Part of a small language model's weights.
Size: 12 layers, 8 heads of 64 (2 for keys and values), MLP 1344 SwiGLU, 49.4M parameters.
Architecture: no biases in attention or MLP, normalized queries and keys.
Training: a variant of SOAP for these matrices, 789M tokens.
Each number is 200 + 30 x the weight over its row's rms, rounded and kept within 0 to 999. Layers, rows and columns count from 0. The size before them is the row's rms in percent of the matrix's.

# layer 5 MLP down, 512x1344, rms 0.153, rows 107-143, columns 0-191
096,237,204,191,196,150,146,195,182,218,215,179,187,184,219,234,189,229,220,166,199,256,212,208,177,195,228,155,229,179,178,207,151,206,184,137,152,184,175,167,185,213,226,190,227,164,201,158,220,209,183,171,205,166,245,228,222,187,175,221,188,215,132,153,168,145,198,198,180,224,158,228,193,233,161,166,196,217,133,154,175,147,200,219,191,233,156,179,194,184,176,255,212,166,179,221,260,221,257,175,159,197,187,186,196,216,218,130,241,241,182,184,226,234,186,215,139,257,125,168,197,152,204,205,234,198,208,243,192,228,262,160,305,156,216,203,198,162,215,188,179,184,226,203,146,241,199,207,149,189,194,208,178,225,155,241,183,125,209,232,171,202,218,206,189,206,230,201,198,198,162,155,197,194,205,165,152,162,246,274,247,192,222,228,162,164,188,205,140,200,165,168,234
095,141,162,174,230,162,216,229,206,218,191,184,206,160,213,265,224,213,198,265,168,230,228,219,133,204,165,174,211,176,165,174,239,176,198,227,223,276,201,222,182,228,235,208,239,188,253,245,216,227,239,187,233,138,163,197,156,156,154,176,140,220,215,218,185,187,207,224,219,217,196,176,221,158,138,185,199,137,178,162,140,199,163,204,215,167,171,210,195,185,224,233,204,220,212,221,154,207,203,210,289,245,222,194,212,236,194,161,217,187,186,167,142,239,200,215,170,202,255,193,172,241,152,186,226,201,160,205,230,242,176,230,218,202,169,204,227,210,199,214,235,205,206,234,170,251,243,254,181,190,163,262,192,171,207,208,185,213,194,239,239,204,222,221,223,218,211,233,211,199,177,188,192,266,216,197,137,208,140,191,249,174,215,187,196,154,233,158,186,250,168,188,159
099,164,174,170,244,204,196,172,189,235,228,228,223,216,191,179,221,221,226,186,210,191,182,188,128,193,257,206,172,224,213,234,190,214,160,178,234,214,157,205,195,222,210,166,193,252,195,201,161,133,201,193,258,227,218,190,230,186,157,224,216,221,191,215,198,244,131,154,232,212,248,222,246,157,206,209,211,213,205,157,183,188,209,228,212,199,217,246,186,200,141,193,215,246,126,168,226,196,174,199,178,194,154,235,172,196,197,212,233,151,156,211,199,174,227,172,203,233,206,201,220,209,222,190,219,199,206,196,214,229,180,164,189,217,212,209,203,165,175,200,199,222,190,217,186,134,224,221,124,172,179,189,204,220,179,209,223,221,190,208,150,205,163,245,279,234,217,185,177,187,215,235,156,230,223,163,162,194,199,204,235,212,177,148,152,185,212,217,194,159,139,183,182
102,264,170,224,205,166,188,202,212,194,171,236,202,205,153,154,211,192,149,201,139,185,235,185,142,195,171,186,224,269,164,142,244,183,181,210,252,202,273,177,236,205,186,136,207,232,207,196,238,174,237,249,170,225,200,260,173,191,175,171,223,206,223,207,198,241,163,197,205,184,167,175,260,234,188,236,179,205,213,178,141,238,209,240,206,240,240,223,184,246,240,199,199,173,181,214,160,204,248,186,183,236,171,187,218,208,209,225,204,211,187,155,230,204,183,204,149,261,153,142,203,135,223,247,187,191,238,147,160,173,162,240,177,249,177,198,216,216,193,207,189,208,167,201,230,200,190,191,208,221,227,147,201,229,215,169,203,162,224,211,222,204,251,188,265,230,146,148,226,162,225,197,159,164,195,177,242,231,183,179,189,213,239,183,166,195,218,194,150,207,203,226,191
098,179,151,233,232,203,172,193,185,203,176,222,174,200,208,185,87,164,214,186,259,182,189,198,202,201,238,226,106,215,191,182,186,224,258,170,192,235,220,126,177,186,246,222,216,203,239,245,185,196,184,164,249,218,248,231,174,153,203,170,218,202,169,163,208,223,212,181,210,200,185,219,177,189,185,202,180,224,217,177,168,253,164,211,269,191,200,199,211,196,193,221,174,178,236,186,199,252,182,209,179,163,202,215,171,215,209,172,176,152,212,132,222,190,153,191,199,196,222,213,220,162,185,222,196,141,217,180,154,218,196,193,274,238,164,231,203,242,291,230,178,202,265,218,184,195,180,241,181,211,206,187,180,218,209,190,214,197,210,195,210,197,160,212,236,186,205,185,220,245,199,159,165,211,214,180,221,224,197,158,182,240,170,191,251,188,190,193,158,153,149,226,211
100,209,222,164,225,175,177,198,222,212,219,216,207,197,218,182,204,226,212,217,217,211,175,219,198,219,201,151,214,182,133,146,165,158,216,239,206,225,223,206,173,156,286,191,234,200,206,160,197,191,172,199,169,261,158,164,255,219,214,211,197,220,190,150,242,245,203,189,179,198,203,203,196,144,161,253,168,212,157,143,179,179,166,156,211,216,223,167,185,177,269,205,212,238,230,206,194,220,217,132,180,183,176,225,231,203,209,218,233,199,191,230,249,178,185,214,232,196,232,221,204,240,183,186,159,207,201,192,185,212,209,167,140,197,238,233,195,121,225,216,194,220,125,263,204,271,209,161,194,201,180,204,201,212,222,200,225,177,152,184,160,215,207,226,219,180,201,213,208,205,138,158,174,217,169,218,232,142,182,196,233,252,179,189,244,204,245,225,175,203,203,193,167
097,187,184,197,194,167,214,271,218,195,241,229,145,228,256,227,140,212,151,203,196,143,205,170,194,196,217,211,164,189,184,230,169,177,178,176,166,232,249,132,178,236,217,151,215,215,236,213,188,194,195,177,213,146,230,213,168,215,207,158,199,176,213,185,257,259,148,196,162,182,217,167,190,260,175,208,197,201,240,224,158,261,244,237,185,168,239,230,192,234,210,233,155,210,187,202,207,201,194,192,177,210,147,203,162,231,202,199,274,126,205,227,213,183,195,219,206,232,197,161,185,231,235,221,212,175,229,281,222,188,155,181,144,172,111,220,251,196,205,203,227,158,197,218,222,188,169,220,196,239,195,182,194,165,173,136,222,211,185,172,214,174,223,199,203,186,195,232,199,216,304,149,264,215,183,170,158,155,194,227,149,208,251,216,141,209,236,232,181,169,188,202,154
098,186,251,211,231,190,266,241,228,217,206,176,175,233,174,180,177,207,203,167,144,156,216,153,171,215,208,204,212,210,182,234,231,226,213,198,122,273,193,199,247,221,168,196,252,237,228,227,192,185,199,200,226,187,206,261,207,170,210,221,186,230,162,234,226,207,202,193,216,275,205,134,229,142,196,184,185,123,209,162,193,155,172,233,171,153,208,217,194,214,113,225,189,145,253,184,226,152,166,188,213,182,192,214,139,196,275,280,199,169,180,197,217,189,182,233,208,221,212,189,252,177,177,241,162,139,197,214,256,177,177,176,226,229,193,174,216,161,164,234,179,181,231,160,243,202,210,215,190,213,184,167,185,156,193,223,119,178,229,245,182,187,179,233,227,238,222,225,219,205,164,183,242,131,253,192,196,203,196,213,179,223,182,175,193,178,212,272,224,175,166,177,198
098,192,158,144,140,266,212,192,232,218,184,203,204,182,166,212,186,236,250,153,185,182,199,200,211,190,260,230,202,199,188,220,162,209,190,250,196,232,234,151,205,207,275,281,231,243,221,179,168,260,215,201,191,181,245,207,215,165,239,229,198,205,231,235,179,192,220,268,177,217,191,168,209,249,165,193,168,244,222,216,192,182,163,238,191,240,209,205,214,160,169,206,197,137,188,185,232,111,227,213,205,184,187,197,126,172,189,226,166,208,152,218,154,184,187,188,173,204,193,193,174,179,147,193,194,155,194,175,221,175,187,240,232,215,223,161,228,178,220,222,230,203,183,234,197,200,210,241,257,243,214,203,230,172,221,194,210,262,236,172,205,193,175,285,217,207,205,173,206,209,188,210,244,186,232,239,254,196,209,228,204,233,208,136,195,166,250,187,241,288,230,181,188
104,226,224,194,196,239,206,171,211,208,257,213,203,204,202,223,193,211,200,216,207,218,147,201,155,134,199,157,201,141,158,216,185,249,232,191,219,184,149,180,184,217,233,192,154,248,209,222,165,281,207,232,229,161,230,178,180,194,216,237,208,215,198,158,190,142,221,195,197,226,207,214,210,181,197,167,146,206,195,234,160,204,228,181,174,169,241,167,134,187,231,239,205,151,239,206,167,215,190,228,227,225,211,214,220,196,172,222,182,264,172,162,141,142,237,180,160,184,231,196,198,229,184,198,231,172,197,175,243,220,208,181,217,243,203,213,245,244,231,156,188,227,207,168,197,183,272,275,219,183,200,225,207,199,154,215,169,212,243,182,218,164,147,268,167,208,175,205,198,239,155,185,226,159,256,194,206,204,234,210,221,228,171,171,236,207,248,216,195,218,190,212,220
094,179,165,184,194,153,188,230,177,152,246,207,170,197,246,168,144,209,231,219,180,150,177,210,168,235,210,201,205,167,217,138,179,212,210,189,197,164,194,219,264,214,183,234,178,210,138,149,208,218,168,217,235,204,222,188,197,198,213,201,130,221,215,228,174,190,149,131,213,237,219,176,211,251,235,194,194,167,224,114,191,159,252,156,212,160,200,195,165,255,208,263,192,199,205,192,124,191,154,252,159,188,155,218,214,214,221,170,167,235,156,211,215,176,192,198,187,173,229,192,226,183,212,191,150,209,219,198,214,192,218,232,199,251,123,204,223,205,193,175,190,256,194,231,206,162,116,219,156,167,195,170,206,201,194,189,189,190,150,257,167,251,191,179,206,228,204,213,177,152,179,224,168,176,144,211,215,208,168,144,196,215,200,192,195,194,202,193,221,207,208,151,189
097,199,164,114,182,208,247,208,190,231,223,178,161,140,195,194,196,178,198,241,267,171,231,188,199,215,203,221,200,232,209,200,166,181,280,179,175,172,240,204,168,233,215,214,169,179,192,204,171,234,252,181,232,192,187,176,145,189,146,166,228,231,255,224,237,265,196,222,198,206,170,212,201,187,198,217,178,174,204,160,240,216,204,189,204,218,175,201,187,242,263,234,206,208,156,191,209,219,238,216,274,183,205,273,208,173,169,203,225,250,170,232,180,182,200,245,182,190,202,250,213,239,185,219,151,224,211,246,202,196,217,233,160,198,190,194,181,214,161,210,172,223,197,235,218,230,225,211,210,145,165,226,230,219,155,136,234,172,214,270,218,235,193,251,162,242,184,190,213,211,218,238,239,217,151,208,170,205,196,179,170,192,174,279,186,198,172,191,208,180,232,209,192
105,178,197,243,186,166,270,243,185,178,214,192,128,218,204,198,159,245,214,168,229,166,179,181,215,206,247,204,199,189,230,253,137,200,220,199,201,226,166,204,182,224,240,183,208,191,241,182,200,225,203,171,213,166,159,224,205,203,228,258,162,183,227,225,179,185,199,153,188,194,216,226,217,189,245,140,193,172,188,242,203,171,190,206,205,212,195,167,159,237,201,182,221,166,200,207,198,194,226,173,150,225,235,238,208,223,243,233,191,224,225,161,195,155,204,163,187,226,197,181,198,225,169,202,249,200,223,130,205,178,190,248,190,227,204,217,218,242,172,199,189,199,242,150,219,233,149,238,263,229,133,210,166,199,191,225,190,167,222,203,216,210,205,214,132,176,253,156,241,170,198,199,214,214,185,232,154,193,206,208,208,243,189,234,224,198,192,212,201,207,193,192,155
101,182,180,182,233,167,232,197,187,138,178,141,194,214,236,233,192,166,173,265,241,212,153,193,224,230,206,216,215,188,231,168,212,180,214,197,194,269,206,155,192,190,196,228,185,145,269,205,234,133,149,184,186,261,204,173,229,153,204,256,176,149,235,175,204,212,164,174,135,178,197,159,183,205,224,193,215,180,183,232,203,187,212,224,212,188,194,230,174,193,195,249,154,190,259,179,211,189,248,167,194,158,224,150,121,209,200,145,220,251,217,219,262,159,211,217,204,173,186,227,142,219,158,185,240,202,229,236,190,205,178,213,255,181,209,193,186,208,241,231,181,217,219,172,204,217,222,198,271,221,195,240,233,155,270,245,173,207,223,173,194,190,118,164,205,198,134,253,161,248,232,188,225,237,211,226,187,195,186,182,245,217,194,223,194,192,234,214,234,177,190,214,220
099,202,168,209,178,197,168,249,209,239,217,190,215,192,214,210,176,204,181,232,200,180,206,196,169,260,226,208,201,212,188,180,148,200,207,175,144,177,174,183,173,235,146,165,205,141,201,98,191,232,231,168,179,217,193,205,225,223,192,181,128,239,197,245,182,190,190,173,150,203,179,179,225,169,175,242,152,216,205,168,169,181,164,209,192,190,151,164,193,205,246,188,160,196,162,178,187,218,145,193,183,161,254,181,251,171,171,265,183,209,249,140,182,234,163,195,221,216,227,165,172,175,186,229,216,173,118,197,218,234,137,180,156,164,258,201,195,244,208,150,181,214,179,244,213,187,196,230,197,192,164,199,200,208,203,200,216,253,226,201,165,205,206,199,182,228,194,177,247,215,197,217,223,225,232,223,161,232,214,200,267,213,154,190,182,178,184,227,189,236,154,169,245
096,236,237,170,191,204,221,215,135,194,231,214,208,183,290,228,253,220,170,217,261,173,183,162,227,176,230,181,200,222,187,171,191,228,260,213,177,142,258,189,234,208,234,212,207,198,194,213,158,201,170,232,174,195,225,267,171,200,232,207,234,222,160,290,227,182,206,222,229,200,180,210,205,191,178,236,189,206,231,194,217,220,186,210,207,181,159,184,206,207,218,218,183,166,228,205,157,185,203,164,223,156,196,185,240,127,189,333,217,160,204,196,170,179,209,209,206,206,284,212,227,168,198,162,161,114,202,186,222,209,260,218,149,163,218,168,189,228,191,180,162,223,241,210,229,259,211,197,207,228,184,204,168,194,195,145,274,215,220,176,192,193,172,190,192,260,203,201,248,202,234,214,212,209,106,162,223,216,205,196,184,154,210,241,184,240,230,190,208,187,210,186,175
099,129,227,197,222,222,232,229,270,203,200,228,209,200,174,273,183,205,159,194,209,197,183,243,183,216,185,206,198,198,178,196,266,181,211,228,232,218,208,234,221,218,138,188,224,229,246,157,220,179,179,158,208,210,187,170,238,215,174,209,197,230,128,233,187,204,192,189,146,167,186,160,198,211,218,205,170,189,184,208,168,200,244,185,172,124,204,240,167,165,225,176,160,182,231,147,163,184,166,205,204,180,223,132,171,144,183,224,198,186,219,234,242,174,250,216,233,189,219,161,186,262,175,213,198,216,186,267,191,145,167,245,167,199,148,193,206,249,214,194,216,168,184,214,180,180,180,197,203,209,205,189,180,165,243,238,217,218,191,228,260,216,154,188,180,135,204,233,134,233,223,250,220,186,264,255,231,164,213,222,196,215,239,135,180,188,178,173,214,180,201,190,208
099,207,236,174,185,180,191,233,206,207,223,200,214,178,234,219,207,191,135,211,228,198,235,203,183,201,267,158,211,171,218,262,218,228,174,205,170,137,239,199,155,218,199,155,188,196,207,175,211,197,194,157,232,141,203,125,150,166,224,211,194,182,185,249,195,239,194,169,248,236,182,171,189,178,154,188,219,188,244,174,194,140,234,157,196,242,234,237,166,213,204,207,255,205,160,180,228,158,187,171,203,209,216,155,220,193,209,213,224,211,139,233,181,178,204,173,174,244,164,223,255,200,189,194,203,220,201,231,228,206,232,136,250,199,181,184,213,167,212,211,168,168,241,142,201,195,216,192,204,209,172,229,144,219,176,165,208,212,219,129,224,207,204,178,237,214,184,197,179,191,191,234,237,204,177,247,197,123,203,176,172,267,250,270,181,254,197,187,262,202,165,220,213
100,180,239,198,214,177,226,193,212,173,174,190,188,187,216,144,204,233,261,232,223,151,206,221,196,138,196,162,164,181,238,247,177,202,155,221,204,171,181,205,215,219,194,173,181,197,181,191,175,189,204,221,263,169,148,310,185,195,162,222,232,199,178,169,216,166,230,201,216,178,173,211,168,174,231,201,171,182,146,237,186,185,206,222,243,203,198,168,159,244,228,164,273,204,153,239,196,166,225,243,186,233,170,188,176,187,217,222,189,229,208,233,212,212,195,183,201,217,219,202,197,175,195,180,193,173,201,175,178,234,199,162,182,201,201,179,241,190,190,196,244,197,141,214,197,187,157,182,199,209,165,181,201,216,148,243,180,207,275,241,199,204,268,230,215,189,212,179,206,179,188,239,203,228,217,224,200,197,192,155,212,213,131,215,201,219,199,160,149,174,214,152,200
103,218,220,226,207,164,258,233,214,245,225,179,209,161,168,189,180,194,195,190,201,179,259,227,187,216,219,196,186,215,119,195,167,164,198,129,201,220,176,200,196,179,225,219,165,212,252,209,227,217,228,168,175,192,240,210,192,275,214,252,246,212,199,235,212,197,242,199,202,242,229,170,195,179,215,230,206,196,209,180,199,169,187,157,212,198,231,207,203,247,184,196,204,199,178,243,195,181,213,258,256,243,218,194,222,154,230,189,203,199,212,123,192,189,211,171,220,180,196,161,212,163,182,214,221,213,208,176,172,281,173,154,216,190,227,218,179,206,186,149,203,222,207,234,234,189,160,243,179,208,186,172,166,193,185,153,185,217,189,238,176,193,219,228,206,169,138,181,258,200,185,195,146,202,151,222,185,196,234,195,233,155,195,196,158,194,190,219,216,194,150,191,175
104,189,175,213,176,154,194,180,214,208,166,171,169,120,239,207,203,170,192,172,258,211,163,149,209,234,227,154,244,237,179,207,195,166,169,215,153,201,214,186,189,187,155,224,239,207,221,203,256,236,170,213,204,175,177,180,193,197,159,238,214,207,242,140,185,177,268,226,207,152,160,249,184,190,208,163,173,184,199,223,224,238,184,164,168,207,163,171,176,222,196,204,205,235,214,156,230,219,194,167,187,232,235,135,240,221,220,217,186,290,224,204,196,217,164,190,243,211,201,235,181,158,185,169,174,167,162,213,141,187,190,182,254,275,232,209,198,215,210,177,237,207,168,176,218,219,259,217,182,200,185,209,226,238,221,206,195,209,240,194,206,202,166,125,236,172,222,190,249,188,220,210,213,237,191,229,178,170,235,212,241,176,199,197,193,240,153,193,263,163,192,197,182
095,218,198,202,208,254,175,197,224,223,182,217,183,182,192,194,232,214,143,235,183,194,213,206,224,216,135,204,199,176,156,258,245,161,216,253,175,219,207,233,201,134,234,223,195,218,259,226,202,195,187,232,198,170,192,164,152,201,167,147,136,158,181,212,133,212,215,246,192,199,175,184,149,172,205,180,195,174,216,141,148,171,196,194,181,290,167,130,210,175,241,203,229,198,205,176,188,276,154,236,233,209,184,184,211,207,170,232,269,147,203,199,205,184,282,252,197,170,166,184,225,214,150,222,217,197,187,154,223,189,207,255,185,213,184,215,238,145,178,187,248,187,237,186,195,171,220,181,213,223,156,226,223,143,215,139,223,167,182,191,184,216,203,180,254,210,170,168,207,172,211,187,164,206,200,204,129,220,170,221,207,232,189,221,176,162,162,253,254,228,116,188,201
099,180,198,217,233,221,245,168,185,184,223,231,202,195,206,207,211,195,172,172,226,203,234,238,194,178,192,151,262,173,152,155,184,209,220,125,135,184,206,185,171,165,204,164,249,187,193,227,186,212,232,201,222,161,124,192,216,206,207,199,220,223,192,262,241,165,194,258,230,213,219,225,245,205,174,233,160,218,229,185,182,240,211,148,201,247,231,212,216,244,239,188,185,199,198,185,164,142,208,163,145,178,203,175,201,169,189,199,214,244,194,154,191,194,230,215,172,227,172,228,173,193,172,262,216,161,188,218,197,232,161,168,149,214,232,245,210,170,213,165,174,238,204,165,202,239,182,222,190,177,165,255,205,192,178,245,242,202,164,220,187,222,151,217,196,171,229,223,228,195,165,154,173,182,184,195,131,259,185,229,236,241,195,192,172,194,278,261,150,205,187,200,201
096,144,172,238,240,211,220,250,151,188,166,202,248,228,199,194,181,235,155,220,241,209,143,222,172,243,252,185,215,209,230,218,195,192,172,187,192,245,217,201,191,177,212,186,175,219,189,177,170,176,200,242,196,175,175,238,252,168,88,168,219,204,205,165,183,155,177,143,183,203,151,187,252,215,243,206,223,175,217,186,232,177,194,187,233,254,186,251,174,171,247,141,197,186,183,196,215,174,151,189,182,219,163,223,250,219,204,195,203,191,202,161,182,238,222,176,181,222,210,181,174,238,165,188,166,154,120,197,191,215,234,155,242,183,229,218,157,157,259,142,241,210,196,214,191,171,239,195,226,265,146,230,190,198,223,199,212,232,197,214,181,125,189,199,236,179,236,194,201,168,229,211,209,147,205,237,218,202,195,194,173,196,174,171,229,194,164,194,171,188,177,211,214
100,198,205,259,215,237,222,232,185,182,225,220,153,226,258,178,142,213,131,214,188,165,201,211,149,155,195,201,207,161,249,199,196,172,249,221,211,219,189,218,177,264,172,189,152,205,211,248,216,168,184,274,183,244,205,248,195,229,137,244,189,165,199,174,213,197,156,175,181,200,201,172,223,177,189,226,131,171,189,236,200,172,196,129,216,168,207,185,205,211,216,214,179,174,246,171,179,211,227,218,209,200,186,164,193,249,207,236,158,220,245,223,160,200,183,159,212,165,170,226,165,274,225,201,179,175,206,181,207,190,207,196,227,190,202,191,189,188,188,196,198,168,161,221,255,201,186,252,232,168,209,162,194,202,231,248,232,211,198,199,190,197,204,150,222,191,256,203,189,222,206,213,168,208,259,217,243,234,194,153,194,222,197,170,229,169,225,192,220,225,195,193,207
099,176,240,169,178,191,197,195,168,244,169,203,208,192,206,248,268,187,204,198,243,149,278,178,232,193,205,197,170,213,218,238,219,221,195,121,209,214,260,258,186,179,194,199,207,198,146,206,153,255,223,131,283,192,205,204,216,200,188,223,225,207,183,213,218,198,222,177,207,195,161,186,226,177,276,191,192,180,122,176,222,268,229,211,178,151,179,203,169,194,196,226,158,179,156,169,223,172,166,221,270,185,153,216,236,136,200,172,169,227,259,161,173,218,195,172,200,238,173,182,244,162,204,209,200,209,202,210,222,161,210,211,202,194,230,248,191,173,188,195,211,198,221,241,189,187,188,168,209,183,227,195,271,221,239,197,169,241,171,179,265,186,242,199,180,197,165,234,184,186,142,209,193,232,221,192,204,257,220,177,282,214,169,189,189,217,203,223,182,189,175,145,198
100,195,217,218,145,175,172,207,207,199,198,162,174,204,199,189,160,170,185,287,182,244,217,215,179,211,206,202,191,194,233,185,205,136,152,199,241,195,188,219,169,211,212,201,219,202,216,234,267,228,217,243,139,147,204,217,179,232,236,156,178,258,198,149,215,215,212,190,230,211,201,191,190,198,170,233,246,177,209,202,213,191,202,209,253,183,233,157,152,258,208,220,229,248,258,193,142,238,229,267,114,201,222,189,214,180,186,177,188,171,190,153,194,235,272,177,216,160,182,225,200,209,179,184,186,231,187,167,196,209,180,190,204,282,224,227,178,191,192,143,206,148,180,185,218,198,251,195,214,181,219,188,254,208,186,194,202,224,191,234,216,189,189,257,194,208,225,220,169,215,242,195,274,152,177,264,229,203,286,205,146,183,221,220,162,197,201,252,187,185,153,229,197
098,194,195,202,128,187,256,222,262,173,157,203,167,239,163,186,164,181,251,210,242,214,167,195,167,211,186,235,192,181,170,251,239,213,169,213,225,201,172,195,149,226,197,208,191,188,171,172,242,223,150,245,200,223,201,196,178,164,190,202,165,175,207,188,220,234,274,268,219,209,225,196,199,166,160,168,162,187,162,197,175,198,225,193,223,259,157,184,179,170,209,198,187,199,153,207,144,205,205,237,169,232,196,234,207,224,152,229,210,221,219,215,212,204,257,197,210,210,162,236,182,259,164,219,163,202,291,195,188,198,208,218,195,180,237,204,203,247,177,215,212,187,217,180,214,174,149,190,194,239,243,223,223,235,226,239,182,198,176,189,223,189,206,194,273,227,195,220,207,197,186,202,200,166,187,210,194,149,151,235,224,227,189,192,164,206,203,167,206,239,204,181,195
096,175,204,194,186,220,218,231,239,196,190,203,176,229,175,191,211,142,203,201,216,235,178,199,230,219,171,223,198,214,222,189,218,218,249,201,210,218,202,241,186,210,180,150,146,248,184,209,230,207,291,201,206,224,236,132,183,222,160,176,184,175,216,209,232,197,220,198,220,192,238,225,131,274,167,275,181,233,175,220,225,146,183,207,224,178,222,225,202,147,251,199,191,198,213,243,201,218,213,138,222,212,184,207,217,223,224,177,235,191,225,183,168,168,207,148,259,204,218,146,170,247,150,273,215,215,201,189,225,218,166,307,201,195,202,172,191,178,159,181,222,176,170,245,198,172,168,182,167,177,159,196,190,226,157,219,207,193,200,178,167,226,190,198,219,229,162,189,240,229,182,198,188,177,169,190,197,201,193,238,190,174,153,213,170,222,186,175,187,240,246,136,179
101,194,170,197,219,209,216,159,272,213,148,199,204,168,210,173,207,251,199,190,160,191,211,174,230,263,204,161,236,208,215,196,190,229,190,217,198,162,207,227,191,193,186,197,239,217,227,190,235,186,181,192,245,200,213,222,191,208,229,173,236,207,211,168,220,194,178,200,164,271,227,229,168,189,156,195,221,217,211,195,261,174,168,136,155,185,190,176,237,239,209,156,253,232,249,133,224,246,192,242,163,191,177,249,237,224,241,176,246,171,200,169,209,188,245,170,259,186,168,248,198,239,176,249,216,174,168,238,188,188,237,176,217,200,210,180,197,166,258,176,176,207,166,228,201,185,210,180,247,201,156,220,246,259,251,213,207,226,189,201,215,252,236,223,148,162,152,194,164,223,185,190,268,248,193,226,206,242,168,194,201,231,148,197,222,145,220,166,163,196,232,183,170
097,181,215,175,210,180,159,214,185,196,205,221,171,238,176,192,236,222,169,179,144,198,209,176,182,225,167,143,210,183,247,197,165,183,196,163,241,202,238,211,201,184,203,180,184,241,234,237,241,180,203,151,189,196,249,208,175,146,145,209,200,188,185,214,206,191,213,178,280,238,161,211,212,188,270,234,218,224,222,161,229,178,221,189,236,269,240,176,200,195,195,170,180,199,180,186,131,217,215,195,224,225,213,246,205,181,213,192,186,191,187,191,178,217,180,196,213,151,220,212,138,183,161,210,206,174,216,195,210,144,260,198,169,207,184,191,197,150,228,179,176,204,229,201,188,206,239,212,204,250,203,190,212,239,213,184,236,231,290,215,192,209,172,192,230,184,207,222,206,198,178,233,272,222,197,177,173,203,158,201,209,196,176,191,263,197,150,240,195,190,156,179,208
102,224,217,202,194,242,132,160,214,193,194,182,140,188,205,225,167,177,220,194,207,180,203,228,223,228,203,220,216,224,209,217,236,160,220,213,236,188,230,197,199,171,199,171,183,187,237,206,209,196,220,161,168,164,208,173,238,203,248,196,232,219,186,197,159,143,218,194,177,225,219,222,210,213,223,147,151,209,211,158,162,203,215,161,140,192,197,181,231,181,211,186,200,185,226,186,169,210,153,167,184,197,221,232,202,210,198,215,228,186,207,189,259,198,170,224,158,169,191,161,221,209,211,236,217,221,195,233,222,243,198,219,188,199,190,213,219,156,239,193,194,213,243,218,175,232,193,202,227,212,244,221,209,160,232,279,206,212,164,177,151,208,186,187,129,200,173,206,239,209,222,193,195,175,279,247,209,166,201,175,183,214,220,199,205,137,194,204,213,209,163,193,217
102,193,194,211,187,249,197,273,215,188,233,226,223,239,216,219,180,204,181,204,142,215,170,295,178,177,238,173,238,179,218,233,174,226,203,196,234,179,244,198,177,152,232,163,215,169,200,238,185,185,167,185,161,193,210,210,204,175,197,231,253,207,161,287,200,199,200,203,182,214,232,187,223,205,278,193,252,201,278,212,185,203,233,188,128,220,215,210,196,183,208,176,256,190,172,223,189,197,237,183,202,213,224,186,197,211,209,148,153,220,153,168,162,153,197,187,165,178,256,203,182,157,219,194,199,169,157,226,188,221,207,204,199,200,184,185,130,203,208,206,209,213,202,258,182,162,207,231,233,174,183,193,165,225,152,195,187,170,236,148,209,221,175,233,164,264,197,238,206,192,181,192,221,213,183,180,148,194,200,180,234,251,180,196,173,228,219,200,188,189,245,219,218
107,199,216,212,226,180,179,206,201,178,198,233,208,192,201,175,146,185,209,179,234,202,187,172,186,235,214,163,246,222,184,162,186,193,177,217,152,138,219,211,218,276,212,189,196,190,137,198,206,206,198,177,163,233,181,145,177,181,223,155,201,201,212,193,198,206,193,214,210,169,215,230,189,223,209,213,169,228,199,131,155,200,146,170,190,220,205,154,191,237,231,249,224,155,230,208,171,167,188,257,233,214,206,256,262,139,206,170,171,209,215,220,185,243,225,201,180,227,176,172,234,227,227,214,200,217,253,171,238,170,181,206,198,212,226,220,180,216,189,201,188,249,201,179,242,214,209,215,171,251,211,171,177,215,180,157,187,174,241,222,196,164,242,245,115,195,210,221,237,246,188,166,231,122,224,181,251,181,186,138,192,224,230,228,190,185,189,224,176,216,186,180,210
099,217,143,193,189,146,218,170,216,124,184,204,162,209,190,185,187,213,245,222,154,215,151,236,210,204,164,183,204,210,193,183,183,196,228,180,214,209,191,165,163,144,192,207,169,242,190,212,216,246,239,186,189,189,184,245,211,167,160,236,136,192,186,213,241,253,231,188,156,158,249,151,254,193,253,259,195,170,213,179,146,216,218,195,212,166,158,220,197,184,204,213,199,148,237,197,171,168,261,250,189,246,163,179,175,170,217,128,185,170,228,205,190,165,195,185,182,218,183,224,199,140,218,205,205,213,192,176,226,263,173,199,199,187,174,233,198,210,211,223,253,187,220,231,228,230,216,205,196,186,173,168,203,223,209,156,199,161,232,201,207,190,215,194,214,170,200,199,253,264,244,223,195,163,223,193,221,199,208,161,242,179,181,207,230,253,212,157,211,190,210,199,221
097,211,211,248,175,173,224,151,261,184,146,204,154,211,200,211,218,168,223,196,250,228,207,198,253,169,161,182,205,230,200,197,163,159,226,169,205,149,222,175,194,204,186,206,181,157,198,194,193,213,208,211,173,216,182,234,176,181,208,206,219,141,185,200,200,234,214,205,193,197,180,183,232,207,277,223,201,169,200,195,202,195,214,166,206,185,226,172,200,209,181,184,248,184,175,200,245,192,200,231,178,207,194,238,266,210,193,197,218,204,137,145,179,189,170,259,196,159,259,196,171,222,199,189,213,172,250,159,196,207,155,199,232,212,215,241,216,223,201,186,260,222,266,235,164,136,219,232,245,242,194,247,184,169,170,240,204,170,230,229,164,205,179,166,213,195,183,164,213,251,179,168,159,213,181,110,171,140,207,187,215,218,199,198,241,174,236,212,196,236,276,203,197
101,165,182,204,189,180,260,215,200,188,226,195,185,233,254,217,141,202,169,200,221,144,159,213,224,184,247,240,253,213,194,212,217,176,169,224,177,246,172,204,180,202,257,181,168,197,239,185,245,198,228,204,226,206,167,192,191,262,166,230,242,212,194,173,231,172,176,179,138,227,209,166,234,169,221,171,167,241,217,192,181,223,170,234,208,227,225,246,195,178,195,187,170,225,238,167,151,177,168,231,121,215,205,270,193,257,179,194,207,237,217,154,148,177,184,210,157,232,232,183,180,269,211,155,162,172,222,173,212,152,204,165,241,206,226,221,249,151,186,146,224,179,176,189,237,215,194,210,184,171,160,166,183,212,205,252,172,206,196,226,214,143,221,135,224,178,197,204,224,207,175,166,218,222,202,214,209,215,188,249,197,176,227,192,197,162,150,281,257,250,162,183,222